Weights of a small GPT-style language model, trained from scratch on English Wikipedia: 2 heads of 64.
Each number is 128 + 32 x the weight over the matrix's rms, rounded and kept within 0 to 255. Layers, rows and columns count from 0.

# layer 5 MLP down, 128x256, rms 0.0773, rows 0-104, columns 64-127
[[181 149 130 145 156 110 107  52  93 128  81 101 119 115 152 101 138 194  95 138 127  83 107 124 117 124 138 100 139 111 152 136  82  67  73 139 150  97 124  75 148  75 156 167 129 137  88 105 112 163  70 169 139 129  96 132 101  98 129 111 147 140  97  92]
 [132 171 104 166 196  88 154 139  47 167 120 158 118 131 186 138 167 206 136 106 113  90 129  98 103 153 156 165  58 128 108 134 113  96 115 110 107  95 121 170 132 142 127  88 101 112 160 139 147 118 102 206 139 118 124 111 168 117 114 194 139 149 147  98]
 [111 190 115 149 155 134 137 133 149 186 116 129 117 148 155 133 101 146  98 143 141 158 107 166 172 150  74 167 173  73 121 117 164 133 128 138 119  91  81 128 116  75 211 157 158 131 135 127 201 113 107 127 131 171 165 138 151 143 168 111 161 157 132  95]
 [119 145 150 131  98 169 102 153 205 144 101  83 133 156 194 103  93 134 174 128 231 105 112 119 133 110  61 117 168 133 153  94 162  99 159 137 126 100 138 118 108 186 104  82 185 166  65 126  91 163 166 120  81 190 108 154 143 205 172 186  92 116 137 110]
 [156 109  80 153  84  57  64  76 169 130 141 144 143  70 138 122 153 134  66 121 137 157 136 204 130 117 120 124 158 103 123 147 129 126 121  65  88 133 124 159 141 192  72 136  86 113  94  66 130 151 146 216 113 106 132 123 141 123 105  99 119  65 156 174]
 [147 120 111 152  95 137 154  71 116 103 132 106 128 168 119 139 130  94 143 154 154 151  46 151 139 199 130 138 160 167  85 159 195 148  65  82 109  85 129 109 146 156 129 149 106 152 169 146 108 143 166 104 155 166 165 116  41 112 127 125  50 135 217 176]
 [139 161 119  95 136 171  71 123 121 113  81 174 133 172 150 129 136 119  90 103 159 180 130  58 120 111 106  81 145 130 124 110 139 171 147 132 169 106 185  68 170 124 128 105 138 116 147  83 186 184 130  86 132 156 127 102  98  84 169  67 174 131 140 111]
 [129  33 120 127 164 103 117 128 134  95 187 185 119 132 119  87 140 119 171 160 104 146  88 127 130 119 159 146 106 179 139 117 149 117 136  96 101 119 130 119 139 111 133 158 135 138 138 143  77 126 140 156 110 123 149 116 132 125  81 160 152 141 153 152]
 [120 176 107 173 149 157 133 120 160 110 123 122 138 101 186 120 107 187 133  94 161 116 168 123  93 117 153 135 160 157 111 141 163  96  90 147 165 141 128 112 116 155 165 113 179 120 109 138 117 145 158 120 120 178 110 162 130  79 164 154 122 158  92 105]
 [139 149 108  68 117 139 133 128 152  86 127  91 110 110 145 103 166 147 120  90 158  97 163 139 112 117  60 102 153 112 166 108 111 155  80 156  85 153 141  97 146 129  96 126 138 186 101 106 120 160 133 138 145 103 160 103 170  91 147 133 176 129 112 114]
 [146 128  72 142 183 187 109 161 189 145 157 123  64 150 176 160 135  80 137 227  89 141 129 156 119  96 120 110 106 164 153  87 200 135 122 116 144 134 107 143  97 110 132  77 170 104 128 100 121 133 138 158  89 121 130 174 120  96  83 165 144 112 152 144]
 [121 118 118 146 125 133 125 143 136 137 108 145 111 175 141 101  99 100 148 117 154 137 126  99 163 128 115 158 192 150  94 136 156 145  94 125 112 147 135 196 104 144  81 168 127 147 138  35  70 154 106 104 168 192 150 165 131  31 139 118 168 135 120 148]
 [ 85 109 143 188 140 103 137 164 146 117 111 167 187 137 154  98  81 136 137 100 126 120  85  99 115 145 234 116 139 132  99 162  50 139 104 193 160 119 117  84  97  91 118 186 144 146 109 147  78 113 143  99 146 192 108 115  91 170  74 158 146 123  96 111]
 [118  97 153  69 180 120  72 133 103  76 140 122 136 133 143  85 127 164 214 130 133 161 146 108  85 112 120  87  95 143 108 113 103  37 157  99 121  70 109 112 120  42 120 114  58 115 121  68  91  73 166 166 103 120 110 121 153 208 124  74 164 166 147 159]
 [137 129  74 137 182 150 140 160 174  82 149 140 111 129  40 114 107 156 138 105 131 115  84 116 105 143 150 128  74  85 134 110  98 125  96 145 130 167 100 147  97  78 126 104  83 145 155 129 189  98 139 123  86 149 138 102 108  90 174  94 120 196 108 118]
 [135 109 130  93 139 155 159 124 161  99 130 131 122  45 156 147 118 122 100 138 135 139 138 115 157 182 102 129 110 123 155 166 172 159 146 188  57 137 104 160 113  97  97 129 107 166 155 138 113 191 100 133  83 142  55 115 106 132 114 119  90  48 130 155]
 [168 132 166 111 115 124 101  96  93 153 107 184 121  86 137 114 245 104  84 101 101 133 109 120 120 160 162  49 106 117 111 172 165 176 158 141  95  83 113 108 105 129  62 107 155  87 132 140 154 142 146  86 187 155  91 123 165 128 132 151  80 139 119  64]
 [ 97 160 116 182 130 154 180  97 137 123  62 157 138  90 135 166 106 136 172 128 111  97  91 131  85 130 163 104 159 147 141 161  55 135 102 107 139  84  60 109 149 114 132 154 135 121 113 160 122 155 152 103 180 162  79  95  86 132  55 124  97 135  83  84]
 [140 146 110 160  80  90 172 203 156  86  74 140 154 143 159 152  99  73 168 137  75 114 163  84  66  97  75 133 190 121 133 127 140 116 154 128 204 103 158 172  81 150  88 111 116 107 158 104  84 123 182 154 157  71 117 163 130  82  86 124 111 145 201 152]
 [ 96 186 112  86 108 143 134 154 193 150 117 111 137  95 208 102  71 131 163 152  69  82 122  93 108  51 109 132 147 115 140 113  81 108 161 123 174 145 142  61 100 140 142 173 171  85 103  96 141  98 140 111 110 124 143 107  76 146 145 158 115 129 160 101]
 [ 96  77 110 126 138 121 140 168 120 166 120  98 142  64 125 133 135 177 139 107 174 106 110 165 155  86  88 143 135 129 103 152 130 167 146 129 187 154 124 142 129 156  84  73 105 129 104 132 145 124 141 144 124 188 111 156 137 159  91 142 160 163 145 124]
 [199 113 169  80 134 128 162 113 138 140 130 155  95 116 105  64 168 136  96 150 122 150 132 101  88 170 118 128 118 135 139 143 138 184 124 144 142 109 105 121 127 105  86 179 100  94 175 135 175 148  79 102 125 115 165 145 104 124 183 128 123 161 155  73]
 [126  92 104 142 191 137 137 137 128 111 137  94 117 133  52 215 136 175  93 121  96 154  80 168 125 174 109 122 132 109 168  94 153  84 169  96 125 152  91 166 130 187 121 102 120 109 128 155 102  62 122 115 131 108 136 118 135 127 136 122 146  99 151 201]
 [128 114  85 175 129  86 104 105  94 100 142 112 187 121 135 186 138 138  74 122 110 130  58 131 110 144 112 110 150 147 156 180 158 111 101 105 166 137 138 173  89 132 106 175 113 133 124 134  80 140 147 129 140 115  91  82  88  73 114 183 106 106 158 181]
 [136  64 196  88 104 104 132 110 125 126 206 158 101 116  87 100 163 139 113  65  85  82 176 101 129  89 135 133  84  99 125 129 109 178 145 114 108 169 114 120  67 127 181 125 172  92  83 119 125 129 164 111 137 171 125 119  82 134 107 117 119 128  79 125]
 [127 122  97 171  81 191 142  88 146 176 131 111 101  86 134 129 136  93 153 146  55 113 160 107 157 176 157 124 131  97 117 146 113 140 139 111 144  71  84 103 141 122  53  95 141 136 133  90 135 154 111 196  97 127 105 151  96 108 114 172 103 120 104 151]
 [ 73  89  94 132  93 149 118 139  71  69 137 102 120 100 176 140 176 111  33 105 172 143 138  84  86 168 201 163  68  78 167 122 154 117 142 151 144  83 125 171 164 135 176  80 130 131 125 158  85 145 121  88 132  89 125 138 111 134 138 176  63 111 106 167]
 [120  99 173 117 175 117 113 191 145 148 112 144 102 129  48 107  86 127 164 146 139 140 130 158 145  80  80 157 163 206 163 105 131 118 105 138  69 133 122  87 143 122 122 114 192 162 131 174 163 146 118 113 187  95  99  75 140 109 138  82 126 165 130 194]
 [120 123 173 154 167 113  56 115 147 130 201  72 166 147 177 124 124  65 143 150 157 126 124 121 102 105 110 110 114 107 201 146 143 143 136 137 130 128 118 150 116  98  81 123 105 138 112 130 146 109 120 110 128 133  91 113 113 150 153  94 119 127 148 142]
 [ 68 127 115  67 108 152 165 109 150 137 155 102 211 117 155  74 147 125 138 100 124  50 139 153 162 146 129  89 136 109 119 183  52  83 135 194 118 108 123 147 100 107 143 134 147 165 135 121 118 119 119 163 139 145 121 130 127 142 122  92 129 134 130 156]
 [159 129 116 121 154 117 121 101 166 146  93 123  99 141 135 116 130 129 116  97 143 128 164 137  89  68  68 138 110 137 151 129  89 116 143 148 102 115 158 141 126 125 116 152 111 170 105  75 141 190 163 112 152  90 194 123 107 150 216 123 112 109 166 109]
 [ 94 167  56 155  86 136 161 105 118 137  93  83 172  76 127 146 169 132 114  63 105  73  77 137 134 191 121 170 127 132 120 128 133  92 176 159 143 137 104 133 145 180  88 155 133 125 121 113 148  80 189 163 160 233 163 161 158  58 137 136  68 109 132  58]
 [130 130 140 134 119  67 152 128 151 154 155 147 144 101  91 175 134 146 127 157 123  58 138 195  90 152 115  36 181 116 136 145 149  68 146 209 122 172 193 184 116 192  99 140 147 120 138 125  89 172 167 137 103  44 152 169 101 140 158 115  94 122 138 177]
 [141 135 165 162 172 136 123 138 165  92 129 120 141 155 173  63 147  75 107 135 160 139 180 120 143 120  98  59  97 103  82 140  90 142 137  73 114 153 147 146  49 166  93 144 136 212  76  99 128  77 113 156 146 136 144 108 193 150 135  95 179 177 129 122]
 [168 129 135 165 154  91 159 135 121 107  71 106 113 100 117 113 142 152 103 115 106 115  78 121  80 103  99  95 113 119  77 152 106 125 119 107 108 181 144 100  88 151 180 193 145 102 134  82  96  79 109 176  94 126 134 147 104 132 122  51 121 127 166  85]
 [108 193 137 130  50  96 105  78 163  77  95  95 127  99 137 144 154 130 109  87 143 146 106 131  92 111 104 134 139 179 124 174  84  99  96 154  96 133 161 139 145  84 126 144 142 135 128 106 125 185 163 131 135 164 126 141 123 126 134 138  65  96 144 129]
 [104 159 196 124  73 152  84 144 144 150 132 122 146 135 122 126 122 158 127 110 194 115 154 111 171  97 109 124 115 178 157  83 124 142 143 141  64 109 130  93  95 173 124 147 172 108 115  97 124 108 174 133 158 116 143 116 149 186 131 150 102 140 181 188]
 [ 97 124 183 131 129 131 102 187  79  89  50 114  92  98 141 148 145 148 150 151 133 123 119 110  87 132  90 110  94 167 110  86  87 158 162 126  92  87 105 150 153 107 160 146 125 107 143 168 158 172 105 149 144 187 146 185 127 111 116 135 101 237 143 131]
 [168  93 184 109  72 136 117 104 122  65 104 140  84 115 137 153 171  47  88 143 126  72 111 144 130 137 128 107 154 129 125 102  70 119 117 115 159 118 118 171 142 182  82 175 137 120 130 148  99  77 183  92 118 174 143 118 188 138  62 179  74 105 156 143]
 [136 170 162 129 176 185 102 147 107 131  72 130 113  98 171 128 130 127 163 131 138 149 147 102 170 134  91 103 142 105 154 156 183 138 138 123 120 116 142 163 130 175 123 150 163 136 149 168 130 132 206 127 105 114  90  73 166  96 133 117 125 123  89 106]
 [158 117 135 130 121 120 108 143 123 132 137 179 148 102  85 136 112 123 102 149 154  92  36  80 129 194 165  92 110 149  95 137 163 105  89 122 170 159 102 149 128  59  57 143 138 146 187  92 130 147 120 122 149 177 128 124 129 130 172  90 142 130 114  64]
 [136  81 142 112  39  94  69 198 118 140  77 130  46 168 147 134 162  76 148 103 132  70 134  92 124 110 172 202  53 103 132 184 119 114 117 124  86 132 139 146 110 134 157  80 139 134 143 188  69 137 137  90  75 150  41  58 142 101 105 153 155 152  89  51]
 [ 56 100 144  85 156 128 147  58 161 122 167 140 174 107 125 145 110 151  87  86 140 171 160 163 171  89  52  94 128 106  93  84 103 112 107 136 129  95 139  99 139 120 149 105 132 156 141 182 145 131 123 155 111  93 146  83 134 143 130 169 159 131 142 172]
 [122 117 186 171 161 120 126 135 162  86 191 108 202 120  71 141 190 130 103 192 198  70 181  98  67 129 135 118 135 141 138 142 167 148 127 170  81  79 112  55 169 250 155 212 175  81  94 127 156 113 144 119 102 125  96 140 150 139  95 110 102 188 138 166]
 [108 139 168 159 119 123 118 134 168 148 210 158 138 176 133 106  96 135 158 132 133  81 138 193 107 103 159  85 135 109 134 151  36  95  68  97 118  93  87 135 145 143 146  64 158 107 166 101 123  84 143  59 116 119 158 170 127 120 150  95 126 165 159 132]
 [111 189  92 158 177 188 151  80 150 107  80 138 102 141 125 108 137 164 103 113  77 143 103 137 153 176 154 168 124 102 107 138 114 140 164 150  90 116 141 115 121 131  75 192 104 114 162 150 125  69 103 146  84  99 128 161  95 150 140 129 115 154 109 158]
 [105 109 144 131 157  79 146 106 197 154 109 152  83 115 152 177 125 149 132 186 175 141 138 142  89 123  48  95 109 127  73 106 151 178 121 122 123  93  85 105 159 147 122 138  76  94 132  92 120 141 156 110  87  93  99 159 117 149 192 127 128 101 175 135]
 [129 127 118  70  95 132 126  73 130  80 122  90  55 120 101 119 141 129 108 161 126 111 130 144 122 119 136 154 178 214  99 140 144 144 158 195  93  81  84 144  48 172 139 178 155  88 181 126 124 174  89 108 145 109  76 177 167 113 172 111 112 163 104 155]
 [ 84 119  78 148 181 123  72 184 113  93 112 169 140 161 138 149 108 117 139 103 150 126  76 192 158 125 176 167 206 183 134 112 134 178 147  59 213 145 105 152 145 116 148 166 136 163 171 107  38 166 109 128 150 109 111 156 142 178 128  33 155 149 155 147]
 [145 135 164 131  84  86 130 122 122  77 103  96 108  88 158 146 152 153 137 130 104 100  83  60 165 123 104 127  67 126 143 132 154  92 109 145 176 134 167 201 128 147 122 156 105 112 129 165 125 108 123 109 123 139 149  98 147  84 103  70 157 110 155 130]
 [120 130 132 184 134 125  25 116 148  91 103  94 161  83  69 181 141 101 123 136 137 121 186 100 168  86 132 145 111 144 152  88 112 132 151 137 163 110 157 154 118 149  92 126 172  92 139 118  88 149 128  60 141 117 151 123 141 143 194 120 140  51 145 174]
 [130 148  90 132 172  72 105 139 136 103 202  94 186  96 164 102 142 205 153 148 156 191  82 132 141 121 171 137 102  74 162 162 124  91 135 204 140 117  75 162 103  98 175 122 153 114 131 113  88 120 127 149 113 107 148 140 105 134 167 144  93 200  81 102]
 [ 85 169 111  89 133 150 161 131  65 133  63 163  89 104 140 205  97  72 139 157 118 147 108 155 158 158 145  82 148 137 138 175 121  86 161 144 153 141 132 148 136 150 121  92 138 130 141 160 126 143 172 133 132 124 130 113 139 114 117  83 127 129  96 101]
 [155 136 162 113 130 172 143 111 141 131 100 117 167 143  91  95 149 138 153 118 153  65 128 152 148 121 106 172 142  60  47 139 137 176 140 142 135 138  64 123 106 106 134 175 127 114 128  86 106  96 123 107  77 161 139  92 151 139  98 136 168  91 130 120]
 [117 120 175 110 144 120 161 130  99 167 164 173  86 108 148 121 141  91 137 153 123 111 151 166 131 135 123  85  82 158 167 135  92  98  89 131 102 153 126 151 196 140 148 139  97 134 113 125 132 159 130 133 116 137  65 144  93 127 146 120 155 141  52 108]
 [ 91 165 135 104 123  68 127 164 112  91 108 149 138 150 138 148 191 118 165 123 149 109  98  91 125  96  75  97 114 153  72 121 102 122  84  80 115 122 110  95 125 144 113  70 142 147 164  88 120 105 118  63 157 126 176 144 151 137 102 160 103 177  94 106]
 [ 92 140 124  96 189 128 140 136 138 116 129 163 123 153 120 136 152 116 109 145 136  70 159 100 130 183 103 151 133 152  68 122 123 141 132 136  75 137  78 128  89 151 150 143 124 169 130 131 143 114  91 150  86 115 179 137 113 117 134 160 111 162 147 158]
 [110 141 168 136 126 102 123 136 191  86 186  75 118 136 172 148 138 134 111 127  95 122 120 138  95 108 157  89 143 114 130 100  91 130 173 125  89 135  95  81  69 100 149 102 124 113  85 182 154 127 129 103 159 112 157 148 128 124 163 102 130 161 101 179]
 [166  75 183 106 158  77 120 107 149  29 118  91 138  74 136 194 115 208  67  96 140  87 144 109 118 100 106 123 128 162 124  87 100 149 102 123 161 110 107 148 138 150  85 128  91  97  90 120  66 148  76 163 109 144 112 197 197 164  89 125 162  54 122 135]
 [ 98 108 159  69 159 160  85  93 133 128 139 102 122 177 152 119 115 119  95  62 159  94 118  80 173 208 129 117 153  63  87 135 156  76 135 145 139 122 140  95 101 123 136 146 179 136 115  93 128 170 161  38  54 205 123 106 182  42 111 135 126 123 145 145]
 [ 93  60 143 154 149 137 145 147  98  94 115 122 159 120  68 105 105  98 136  78  86 100 128 130  90 161 111 180 141 160  85 117  45  65 100 128 137 162 106 102 116 141 162 220 108 114 130 106 108 114 193 125 105 111 126 175 172 147 156 139  78  58 144 146]
 [ 85 132 121 112 110 147 156 148 142 124 155 105 172 182 138 181 147 128 197 127 168 100 120 177  99 162 108 117 165 145  82 132 136  66 127 109 123 153 139 134  63 121 146 105 117 155 139 116  84 179 126 133 148 105 129  81 117 126 139 136 120 103 134 186]
 [150 149  94 173 144 137 119 166 130 153 152 153 132  96 186 165 130  95 120 105 131 102 119 118 103 121 143 102 109  76 125 121 135 113 190  83 160 137 171 155 131 201 163 126 119 118  90 144  66 135 142 149  90  90 136  74  56  44  94 101 145 116  99  94]
 [ 88  60 194 140 128 146 138 114 133 148 163 150 138 194 146  81 236 106 128 188 134 136 119  61 136 126 175 126 116 110 147 180 154 132 142  87 106 174 103 133  91 132  69 140 148 155 130 130 102 164 119 119 154 204 111 126 135 163 165 112 165 150  94 143]
 [ 77 154 111 140 114 126 118  97 112  87 164 142  22 102 154 112  98 168 130 134 123 142 115 110  44  99 111 100 162 186 135 153 153 104 161 105 179  81 165 159 147 124  94 195 117 136 154 146 152 145 125 109 186  78 167 163 150  92 108 124 156  84 101  67]
 [122 208 101 168 143 177 108 111 117 154 120 155 133 100  89 121 176 114 126 194 160 135 148 136 122 140  92  73 123 180  97 166 196  86 119 179 162 152 155 150 154 120 144 153 163 141 130  95 101 122 179 102 117 133 157 107 156 128 108 132 116 165 165 120]
 [ 81 177 170 136 107 135  67  96 141 109 144 116 122 134 183 129 131 135 156 168 121 170 116  92 137 131 122 160 140 104 144 109 109 155 167 108 116 114 137 171 186 125 114 130 105 145 184 144 164 158 133  61  69  85 107 200 161 181 151  59 127 143  73 161]
 [127 136 150 114 168 119 119 144 157  96 105 131 112 111 174  80 168 181  96 139 147 134 148 172  76   0 123 106 128 179 141 169 132  69 147 112 120  62  69 111 117 145 104 134 156  85 146 132  81  79 193 139 116 180 129 160 126 156 151 151  40 230 120 135]
 [125  88 120 147 125 147 102 150 184  97 111  94  84 129 149 182 155 129 101 113 157 123 128 122  80  77 122 105 117  96 144 139 126 169  98 152 161 100 117 133 122 128 187 130 109 102 120 151  81 151  99 105 177 118 136 163 162 106 126 127  86 147  63 176]
 [126 108 168 173 135 142 160 168  83 161 106 132 115  74 163 133 180 185  96 135 164 146 118 125 184 135 139 120 219 103 135  86 137 129 178 222 138 115 157  91 113 178 135 190 178 205  36 103 113 134 148  86 104 130 180 173 152 128 144 138  77 135 160 192]
 [132  55 151 204 126 125 174 191 167  94 112 100 143 119 112 203  82 123  82 152 166  75 116  91 100 126 133 112 162 102 105 168 170 113  69 117 145 168 128 114 106 141 106 124 133 146  90 120  91  89 171 126 150 106 107 131 103 112 200 153 123 128 111 119]
 [ 59 117 171 129 111 114 151 116 137  84 125 121 159  89 149 105 157 130 161 129  85 118 101 107 156 158 131 109 134 146 138 129  75 125 142 171 110 103 113 136 119  86 150  95 136 144 141 142 107 131 124 108 101 165 116 203  72 136 134 139  81 101 154 107]
 [ 67 111 136 110 121 133 142  96 141 124  74 129 105  97 183  99 123  70 139 196 135 143  92 124  72 182 104 106  79 159 128 160 100  89 107 129 167 193 106 124  79 105 178 139  98 152  70 110  88 117 182  99 106  95 156 187 114 115 128 126  92 176 129 149]
 [163 138 186 124  97  86 103 130 186 135 152 124 145 140 138 148 150 136 197 102  67 118  98 120 134 148  92 140  79 105  77 176 141 150 127 154 149  93 121 132 131 152 159 160 166 157  75 180 159  76  83  82  73 127  95 114 126 105  84 141 121 147 173 127]
 [186  92 136 106 137 115 134 148  71 167 140 116  88 130 148 147 160  60 124 115 128 175 128 140 135 100 141 133 163 127 117 131 126 155 119 142 112 174 100 169 123 149  88 106  42 112 148 169 111 183 114 128  74 132 104 164 116 107  79  53  95  72 127  75]
 [149 130 125 170 135 114 134  48 139 161 154 128  95 156 152  80  82 103 144 101 146  79 157 156  53  96 145  90 154 142 161 139  96 123  89 115 116  95  82 155  97 141 150 122  97 205 144 109 187 154 118 153 131 100 148 114  84 107  95  79  79 109 145 124]
 [136 113 157 139 139 141 148  47 173 168 142 184 131 135 128 121 113 132 125  81 144 145 186 112  93  89 111 100 115  78 115 121 166 101 159 136 157 109  99 137  97 149 105 144 133 139 165 145 142 151 142 111 123 124 112 106 146 140 182 154 120 111  95 136]
 [140 157 102 146 116 122 116 169 107 136 153  85 114 164 167 129 146 108 122 103 128 126 116  78  91 113 158 133  89 152 156 153 116 138 130 137 177 123 103 148 143 173 154 130 115 115 138 158 135 110 113 179 132 124 116 114 117 154 163  73 139 100 154 116]
 [174  94 175  44  96 144 106 118 151 145 165 135  92 155 134 129  76 117 185  97  76 119 120 154 144  92 113 113 128 158 191 140 123 143 144  90 160  79 140 138 108 126 121 136 120 113 115 145 110 183 152 138  94  85 145  79 162 163 109  93 128 146 107 101]
 [112 173 141 110 156 116 157 202 122  89 104 137 103 148 184 184 137 169 147 173 106  93  74 205 190 115 151  96 121 175 132 121 117 143 148 120 118 144  96 133 118 147  61 127  63  69 146 213  89 119 137  84  98 104 108 183 116 141 138 101 125 168 184  85]
 [142 150 141 107 182  42 137 111 168 184  67 143 102 164 151 104 158 148 167 148  76 115 148 149 145 152 140 126  68 110 105  79  75 141 149 122 119 159 174 170 162 131 168  86 104 136 137 162 133 119 191 133 169 150 155  98 184 136  98 107 142 166 163  86]
 [105 198 138 109 186 158 120  94  59  68 113 125 150 172 120  80 144 123 150 179 146 172 159 160 137  62 134 148  91 114 137 183 166 108 166 127 148 151 141 122 134 128 155 222  55 223 162 166 163 167 131 133 158  85 116 135 150 135 161 174 108 104  46  96]
 [115  76 127  92  87  78 140 110 100 116  89 216  89 132 134  95 111  82 154  80 120 167 151 139 146 135 146 103 155 147 127  93 160 129 123 143  99 140 131 156  97 133 153  74 146 153 250 140 114 114 114  61 133 127 125 134 151 102 125 135  88 124 143 155]
 [161 145 160  92 124  84  96 156 134  76 159 212 149 143 198 148 189  97 100  81  89 100 116 136 103 113 148  53 151 146 120 127 116 161  87 124 138 158  81 116 107 111 113  74 118 151  23 127 120 173  89 103 127 130 126 124 150 130 177 110 147 171  96  93]
 [167  92 151 106 114 187 103 162 140 135 103  65 138 150 116 155 116 147 157 145 104 123 159 144 189 119 181 132 175  89 157 103 148 152 153 124 193  98 118  81  89 137  71 153 178 102 142 161 131 136 172  79 154 137 148 144 185 124  94 140 171 108  99 151]
 [108 148 119  96 156 111 116 132  89 128 117 125 121 102 186 100 118 132 149 115  81 112 120 120 108 142 146 114 135 147 105  46  87 124 103 144 189  73 123 109 164 106 111 100 139 107 126 130 131 130 156 137  85 117 145 140  89 139 165 162 185 138  79 179]
 [130 112 151 119 169  82 132  96 115 116 172 176 122 117 119  90 132 155 164 192 134 158  92 135 103 114 202 104 132 124 172 125 136 119 116 157 148 107 160 160 101 120 113 159 125 106 170 195 116  99 148 202  94 136  75  73 110 130 108 115 117  78 123 105]
 [189  94 124 126 148  91 132 132 139 123 158 173 138  57 121 103  67 162  63 119 141 194  52 116 142 170 102  97 166  78  71 140  72  63 103 147 129 140 137 110 137  97  85 219 150  71 113 169 156 149 124 151 132 106 122 192 128  98 113 116  56 128 135 130]
 [158 108 124 134 181 146 154 105 164 157 134  95 120 120 145 128 121  84 153 174 194 132 128 141 131 147 149 164 191  71 211 114 133  87  63 159 130 114 108 138 125 111  86 129  90 120 102  80 173  86 150 108 169 104  62 128 215 154 158  69  95  93 134 154]
 [118  59 102 110  69 141 161 177 149  95 103 117 167 143 119 115 122 152 171 106 122 124  82 171  57 138  70 130 119 145 111 125 143  66  97 140 122 147 184  56  71 167 106 123 124 157  98 145 127 149 138 178 123 156 132 154 152 100 116 172 108 145 123 164]
 [182 148 140  86 131 130 137 169 120 139 143 115 141 126 139 151 108 100 117 164 185 153  89 151  78 131 149 125 127 118 139  96 171 131 158 150 101 171  93 111 122  66  73 155 114  76 146  87 158 140 154 130 155 173 107 138 132 122 138 121  92  71 107 146]
 [109 168 179 150 106 111 121 100 114 113 117  90  89 164  91 155  94  90 123 147 118 183 106 171 179  96 150 139 136 102 107  99 148 104 144 118 123 168 110 105 156 155 113  77 149 105  81 109  61 142 142 140  59 110 156 154 116 125 131  94 151 130 128 107]
 [118 109 154 199 167 136  90 131 158 105 138 116 174 155 157 172 112  79 149 111 126 147 124 133 106  62 133 176 146 100 219 115 126 100 153 131  78 184 123 134 154 126 197  94 100 150 127 119 165 129 164  86 156 121 109 112 109 142 150 183 185 121 111 133]
 [139 152 140 133 175 129 126 126 163 106 137 146 120 138 115 123 147  90 119 170 111  97 108 104  91 153 133 138 126 158 137 160 109 168 156 129 152 122  93 147 129 109 169 116 160 167  93 110 123 178 139 135 192 115 149  69 111 168 150 146 136 145 107 120]
 [159  92 118 129 176 122 190  70 165 132  67  98 131 180  52 154 151 160 109 181 159  83 121  99 113  98 132 135 148 177 154 110 141 118 179 141 100 131 127 128  70 154  45 156  92  80 141  79  94 120 133  77 144  63 141  86 158 122 115 137 150 157 132  84]
 [102 144  65 114 143 144 102 184 135 143 100 135  78 145 125 138 176 107 162 138 111 156 211 114 157 137 111 136 154 144 119 179 207 152  48  66  87 108 123 184 145 122 193 103  90 141 165  85 160  47 166  97 111  81 162 136 133 191 141 114 117 132 109  88]
 [205 127 154 138 106 139 179 125 151 104 101 139 139 115  81 111 116 144 164 110 132  98 107 123 117 125 102 107 150 166 129 110  89 172  64 111 115 155 104  80 151  90 168 115 134 130 109 140  82 101 118 101 129  68 111 151 194 127 122 151  96 105 143 153]
 [115 113 139 106 123 141 177 117 102 119 103 104 143  94 152  59 182 171  82  93 152 163 174 149 154 182 184 198 133 141  57 138 192 173 125 170  73 159 127  32  44 121 127 133 178 163 143 149  73 142 121  53 166 165 143 130 118  87 172 108 162 116  75 118]
 [116 101  70 113 152  55 156 142 171  92 115 156 115  79 165  84  98 136 127 121 174 160  80 150 122 115 138 119  89 144  80 116 109  88 100 107  96 177 163 124 116  84 109 115 169 115 146  86 116 187 171 115 147  94 182 125 119  95 100 168  95 125 102 162]
 [136 102 132 155 153  33 125 173 139 142 116 118 217 122 108 113  87 116  74 148  97 117 151  99  82 102 111 173  99 139  72  98  90 114  82 113 137 143  94 107  65 152 138 103 121 105 131 114 164 122 155 119 118 148 148 141 117 157 111 130 115  99  84 134]
 [150 144 154  84  80 139 113 179  45  92  82 109 136 110 145 154 112 144 107 134 164 136 124 109 115 113 105 104 135  50 128  41  83 142 168 125 102 168 139 145 158 179 130 118 163  69  99 159 117 149 144 165  61 147  78 114 179 143 141 146 150 133 186 168]
 [ 73 187 163 151  91  88 117 164  89  89 165 130 147 171 114 134 158 184 177 127 161  85 107  94 138 120 165  84 153  82 176 139 160 148 128 105  77 153 156 123 104 145 173 122 159 114 115 152 156 111 101 141 214  92  73  98  92 110 198 152 126 160 197 119]
 [ 90 181 135 132 170  91 124 130 147 111 167 131 105 141 133  77 127  74 112 136  98 183 116 150 170 159 141 105 106 124 156  88 116  91 119 175 176 146  97 162 105 130  98 189 143 127 137 133  94 139 103 131  90 145 177 159 136 186 164 108  99 196 105  84]
 [128 138  73 124 166 155 152 145 111 102 113 142 160 114 167 172 135 146 147 129 212 155 136  89 110 140 141 120 134  82 164  90 126 157 190 143 126 145  99 147 129  82 114 145  88 130  92 140 152  65 109 138 180 134 147 116  78 150  89  88 108 158 151 152]
 [123 146 126 143 127 166 206 143 175  92 106 101 132 100 128 117 106 158 174 101 141 119  96 160 157  85  78 157 104 113 156 173 135 133 141  73 149 118  92 147 108 130 123 142  95 115 104 155 120 111 111 119 154 138  90 113 170  82 106 113 104 165  96 167]]